Each number is 128 + 24 x the weight over its row's rms, rounded and kept within 0 to 255. Layers, rows and columns count from 0. The size above them is the row's rms in percent of the matrix's.

# layer 3 attention output (transposed), 896x896, rms 0.0318, rows 32-38,160-165,288-293,416-421,544-549,672-677,800-805, columns 0-63
size [ 91  93  94  95  96  95  94 106 104 104 102 100 103 104 103 103 101 102 101 101 100 107 103 104 101 102 100  99 100 103 101 100  99 100  97  97 100  94  99  91  95  98  91]
[[155 136 141 156 128 132 156 163 142  94 143 112 135 128 117 137 112 130 163 101 146  64 157 140 105 143 139 121 152 158 159 174 115 108 147 121 127  83 153 137 128 142 111 107 110 142 121  72 158 121 169  76 157 123 172 127 120 115 166 156 114 126 126 174]
 [136 110 132 140 125 104 127 114 168 137 110 153  91 143 143 146 131  95 106 135 126  97  98 132 101 129 118 166 127 146 151 114 117 127 126 159 141 149 124  72 148 133 145 111 107 126 131 129 123 126 137 122 144 121 113 166 109 110 122 111 126 147 163 112]
 [116 130 123 119 112 124 109 142 138 130  96 155 141 115  92 113 119  90 124 129 115 120 107 128  96 112 151 102 123 133 121 142  85 169 139 146 135  96 107 108  75  81 132 119 170 109 129  95 118 104 149 147 132 126 118  96 126 135 147 128 162 119  77 139]
 [116 134 123 159 101 116 118 133 123 128 117  76 130 106 134  87 128 121 116 136 114 134 141 133 115 124 151 123 127 106 101 127  96 157  86 159  70 135 145 136 127 116 153 123 153 124  86 131 126  92 109 119 121 117 140 132 101  99 121  85 126  71 129 114]
 [130 174 158 112 117 113 156 127 139 127 164 122 127 132 127 153 101  97 132 129 124 133 115 105 116 154 128 135 158 125 111 147 116 104 121 107 116 112 146 137 121 151 147 136  96 113 136 165  94 129 113 122 114 118 111 124  92 155 121 174 109 126 114 133]
 [151 106  89 123 111 103 117 135 132 149 139 113 197 121 118 133 118 171 146 152  82 141 109 144 154 128 123 181 161 149 136 124 117 125 124 138 116 160 126 152  97 151 116 150 133 134 119 121 142 132 175  93 158 155  81 145  82 132 148 132 114 103 123 139]
 [149 118 113 102 145 102  77 136 161 155 121 158 131 146 132 191 124 137  97 152 133 126 139 149 159 117 125  94 135 139 129 129 127 139 132 100  95 148 148 110 123 126  95  94 114 114 116 147 147 116  79 138 102 179 134 102 133 153 132 163 121  74 140  77]
 [106 124 127 136 137 136 120 106 149 119 143 110  94 144 105 142 177 143 113 144 149 120 135 138 111 125 152 143  96 164 123 133 132 138  84  89 135 158  98 129 141 194 140 110 131 146 103 114 123 151 121 133 129 135  91 179 120 103 121 127 142 161 124 143]
 [101 134 118 113 118 114 103  88 125 130 137 122 169 143 170 123 113 179 153 156 114 139 112 136  87 100  60 166 102  74 139 157 114 114 142 124 129  97 144 167 132 139 160 113 133 138 102  82 153 132 163 112 103 155 129 131  91 132 180  86 140 125 117 147]
 [113 134 136 129 112 112 117 144 134 160 115 129 138 135 165 112 145 125 130 174 144 135 113 104 121 113 147 157 132 145 133 132 158 137  92  91  86 176 123  95 147 158 147 149 114 154 147 183 128 137 118 107 151 117 131 179 120 146 129 160 129 156 120 105]
 [118 174 118  88 128 132 130 138 113 130 132 121  98 126 124 114 150 138 130 115 108 119 159 140 131 157 131 143 101 166 135 151 175 137 179 149  97 105  91 107  86 123 101 124 133 181 108 141 140 137 112 142 158 158 149  81 147 117 189 164 144  90 128  92]
 [103 106 138 194 129 112 183  82 131 139 148 126 131  72 136 166 112 139  78 139 153 144 108 138 152 130 106 130 160 139  95 126 115 114 125  81 116 118  82 123 109 114 105 175 126 133  95 148 159 122  86 173 140 132 143 100 133 191 125 163 115 129  90 121]
 [141  72 139 102 184 127 137 140 141 130 102 137 110 119 130 109 191 115 136 108 137 132 119 172  95 118 123 139 166 169 106 128 143 155 133 147 112 164 133 113 148 133 143 119 130 100  98 104 177 140 111 121 141 107 137 112 108 114 127 161 112 109 138 114]
 [122 101 121 153  78 127 160  96 148 128 122  97 161 113 156 129 155 141 144  97 154 128 147  90 117 155 114 120  90 100 125 121 114 109  77 134  97 171  88 148 136 171 157 132 161 157 100 150 117 111 149 111  88 142 148 140 109 118 122 136 110 110 148 159]
 [147  83 123 117 127 142 132 174 102  97 125 145 163 112 134 109 105 128 145 104  81 153 122 119 144  94 122 142 101  49 154  94 144 162  84 107 142 154 131 133 126 148 124 110 168 137 114 123 113  89 144 145 126 136 140 126 147 142 134 139 155  85 171  97]
 [128 147 154 141 111  98 150 139 144 123  90 105 141 115 137 117 118 150 164 117 114 145 155 151 137 188 126 119 142 166  86 117 106  85 131 129 172 145 125 141 125 128 128 123 108 152 180 134 137 146 128 100 118 126 137 130 130 133  84  91 119 159 148 106]
 [152 114 131 147 143 117 163 137 135 124  91 155 150 129 117 115 146  95  93 161  75 141 123  85 122 122  98 103 170 146 130 142 107  98 144 163 135  94 107 117 154 102  78 138 138 153 123 100  89 138 131 115  99 116 180 114 148 181  99 107 130 133 129 103]
 [146 138 111 127 112 125 138 100 134 106 130 166  93 129 124 123 132 128 148 144 121 156 112 139 142 113 138 134 120 138 122 129 111 123 151 107  90 182 114 105  58 170 102 105 141 142 112  94 148 107 102 137 103 116 152 123 116 165 136 147 104 132 140 121]
 [134 157 119 121 146 150 134 128 158 146 147 127 128 134 160  97  98 179 128 143 125 103 130 112 103 145  68 125  87 113 123  85 135 101 118 139 126  90 131 112  92 154 144 148 120 137  97 139 127 114 130  80  86  94  95 149 169  83 113 100 148 103 118 138]
 [119 134  91 123 122  95 147 111 139 116 133  89 113 159 126 126 129 113  94 124  97 146 110 155 163 141 126 119 128 123 134 109 138 161 144 131 177  93 162 121 166 106  93 156 139 130 116 151 171 112 117 125 129 146 158 121 107  90 107 134 108 143 152 123]
 [129 117 133 177 116 148 152 154 150 157 147 144 115 110 116 147 171 140 118  88 197 118 166 118 169  98 177 160 150 124  92 146 103 130 132 118 114 133 136 123 142 134  97 162 163 112 157 154 133 111  93 129 116 135 141  93 122 130 109 139 156 134 130 149]
 [177 162 171 101 147 156  91 121 182  79  82 135 131 131  93  94 142 146 133 101  86 181 140 142 113 112 159 144 131 121 165 148 126 118 116 109 110 127 134 155 127  85 105 200 116 100 153 112 155 145 146 127 129  75 116 112 160 171 125 157 147 141 151 116]
 [134 107 127 107 114 134 166 139  62 141 142 161 137 133 141 145  96 140 128 154 146 146  63 153 175 127 132  84 161 105  97 115 160 148  88 114 113 140 106 147 121 154 153 170 137 150 167 118 130 109 120 131  98 104 130 150 123  92 133 158 140 122 172 190]
 [ 83 116 124 119 126 124  78 189 131 136 128 159 144 136 128  71 133 162 113 165 108 118 176 125  93 100 106 135 144 115 117 139 122 168 139 153 125 118 124 104 192 128 118 132 137  98 168 116 113 134 183 131 165 144 134 148 139 120 109 131 103 113 174 131]
 [142 155 112 129 131 164 130 115  99 136 126 118 157 126 135 183 114 102 140 167 129 140 109 114  81  69 152 122 123 117 107  80 105 112 135 102 154 126 134 145 125 139 135 101 105 117 119 131 164 127 123 165 122 148 186 156  92 120 145 121 130 156 143 119]
 [131 175 175 113  91 166 104 122 100 130 142 140 151 148 120 123 156 122 181 160  91 172 175 134 143 120 115 135 109 126 129 135 150 156 139 132 124  80 121 108 106  92 128 129  83 147 130 116 102 121 104 103 112  97 156 125 113 166 107 120 127 124  72  96]
 [ 82 129  81  98 152 136 161 129 117 147 131 132  93 136 127 117 134 139 111 146  77 129 136 158 143 134 162 105 163 189 133 161 167 108 149 102 180 129  95 140 123 124 120 122 103 115 141 131 117 101 133 131 145  93 106 140 106 130 103 120  85 148 122 114]
 [148 131 116 165 159 113 130 108 105 113 120 119 130 134 165 151 163 120  93  90 174 114 126 115 117 113 103 135 118 119  90 127 156 122 118 116 142 120 110 171 143 154 139 108 121 115 133 118 163 140 140 155 126 108 103 123 126 167 138 116 132 121  83 116]
 [112  88 120 153 164 148 150  73 177 103 126 108  99 126 127 166 176 143 144 128 132 114 168 120 147  85 149 126 185 138 151 135 107 141 111 164  99 123 171 112 133 173 157 116 120 121 166 136 160 118 151 116 152 106 106 151 106 125 153 129 122 156 154 127]
 [129 129 125 112 101 158 146 112 118 172 108  69 112 142 111 127 138 158 168 161 115  99 115 137  87 154 114 128  86 143 129 126 131  79 122 115 138 104 155  95 111 123 150 136 127 130  91 127 125 110 115 167 136 172 118 129 189 131 120 119 126 161 128 118]
 [ 85  81 106 115 126 141 106 120 151 123 135 108  70 120 130 123 143 110 155 141  88 113 134 115 125 160 130 103 121 117 108 119 141 103 159 137 133 110 131 117 147 104 105 122 147 151 127  91  77 122 127 141  95 118 141 119 103 127 110 101 109 124 141 139]
 [ 99 105  73 144 174 132 120 167 116 123 127 127 132 101 111 116  69 132  91 152 121 104 107 157 139 162 123 125 128 108 113 104 136 152 151 111  94 116 110 134 115 145 150 129 148  78 146 115 118 108 114 181 123 108 134 142 117 161 122 123 173 107 156 127]
 [106 151  98 106 132 123  69 120 113 147 112 130 107 119 144 155  93 157 117 128 130  86 118 119 124 150 114 131 113 148 150 103 117 176 135 142  88  73 125 146 113 132 113 138  79 107 119 109 130  94 110 132  77 152  95 108 128 103  85 178 146 148 124  82]
 [161 132 115 106 119 148 138 114 144 134 149 142 139 147 122 157  99  86 144 113 149 150 118 108 151  93 131 126 137 132 128 167 132 155 122 143  94 138 148 113 153 143 149 103 126 180 107 131  71 143 137 113 137 108 146 156 158  98  96 130 119 145 102 179]
 [153 137 142 135  98 129  70 119 112 107 147 133 130 154 143 125 106 120 135  91 118 133 152 122 103 137 132 111  65 123 158 110  75 173 159 117 126 129 132 108 129 156 161 105  76  94 173 157 155 123 139 181  96 100 108 160 127 169  99 134 141 138 116 138]
 [142 101 129  98 112 136 128 142 130 157 161 145 138 157 141 123  90 116 178 116 146 116 122 137 113  87 119 131 120 103 116 150 132 108 116 159 170 107 158 142 159  98 118  78 167  99 113  81 114 127 107 123 137 131 121 118 113  99 118 111 131 143  76 118]
 [134 126 187 171  93 118 137 151 189 101 115  95 106 144 131 109 128 126 128 105 132 135 129 121 128 155 154 119  98 136 161 118 117 128 112  69 129 149 125 114 103 122 145 141 121 136 136 132 138 148 132 134 160 133 130  96 159 139 105 112 120 143 126 128]
 [113 111  98  99 133 147 159 137 106 154 119 112 165 149 112 124 103 101  99 165 151 124 107  58 133 124 143 114 130 125  93 138 108 129 126 152 126 151  99 169 135 165 137 154  93 102 166 103 130 117 130 126 137  86  92 136 121 170  85 136 106 127 125  74]
 [131 169 159 138 126 105 147 129 139 141  89 106 134 123 105 110 147 104 136 136 149 171 142 143 141 166 176 150 183 128 129 149 131  95 150 148 142 129 126  90 129 155 173 129 186 136 128 156 106 194 171 155 122 103 146 158 163 104  97 130 112 109 150 123]
 [ 98 118 149 160 164 135 142 130  87  92 158 133 150 177 138 117 118 166 134 108 112  99 145  84 147 101 128 108  98 112 184 119 126 106 111 149 106  92 124 151 117 154 112 103 130 142 135 166 145 120 103 109  87 147 134 132 151 127 141 157 129 123 142  45]
 [166 101  91 165 137 125 187 126 154 153 126 124 131 131 129 131  97 111  76 114 180 124 126 151  93 154 142 112 112 138 140  71 139  96  74 115 116 130 155 121 103 120 142 124 164 119  94  99 156 169 139  97 116 139 123 104 117 153  97 135 177 151 103 157]
 [165 104 133 108 130 142 139 117 148  98 119 161 112 125 127 143 132 122 111 127 102 124 117 137 142 112 106 113 156 133 128  88 119 187  99 160 150 123 135 106 133 115 141 116 104 110  89 123 129 126 105  98 184 120 109 131 158  90 155 144 100 105 133 103]
 [ 93 148  97 131 126 132 140 126 121 133 161 139 100 142 136 118 112  91 152 147 134 118 138 127 109 135 150 171 170 128 118 132 111 132 133 117 183  83 154 137 119 122 124 118 134 120 108 160  85 142 129 139 105 122 105 146 123 153 132 161  79 145 114 120]]
# layer 3 attention value, 128x896, rms 0.027, rows 33-38, columns 0-63
size [100  99 100 100  98 102]
[[153 137 113 153 166 160 103 129 117 153 139 106 162 123 113 111 120 184 133 130 128 144 121 126  99 121 166 170 108 131 129 133 132 124 141  95 111 121 137 122 139 153 120 131 109 107 116 137 119 119 118 169 154 171 100 141 134 119 158 133 105 128 125 135]
 [139  96 137 161 119 113 134 132 129 164 150 115 114 141 123 134 138 103 113 164 132 106 116 128 136 111 116 125 121  97 112 123 126 134 114 118 124 160 126 148 110 134 170 115 110 152 139 128 124 107 116 105 164 123  98  86 129 123 135 151 139 160 143 148]
 [ 74 132 164 127 149 188 138 132  99 108 123 148 137  97 150  83 175 134 146 127 143 145 138 111  95  93  80  79 125 138  81 137 121 106 134 127  93 128 166  98 127 133 178 120 115 167 122 158 110  99 140 125 145 142 120 144 125 103  96 119 124 119 138  82]
 [101 145 166 152 107  96 145 121 121 123 109 123 104  90 182 147 139 126 134 123 113 142 107 144 140 123 130 131 159 103 163 165 123 131 155 144 162 129 119 192 174 137 114 121  94 129 125 133 117 119  97  99  84 122 135 111 129 125 155 137 158 134 148 133]
 [139 102 139  88 113  97 183 147 136  88 174  94 144 106 175 147 135  84 136 120 120 142  94 126 157 160 126 141 136 138 113 117 142  99 104 120 126 145 160 112 155 120 131  90 137 148 142 125  87 151  97 157  72 123 132 165 116 118 108 151 123 125 111 109]
 [137 131 101 137 131 128 158 119  96 149 152 118 129 129 145  73 150 160 134 113 169 146 127 100 105 181 149 117  88 107 116 102 115 119 159 118 106 151 179 140 112 131 117 153 133 116 147 140 138 101 121 116  80 115 113 116 137 146 121 103 135 109 105 146]]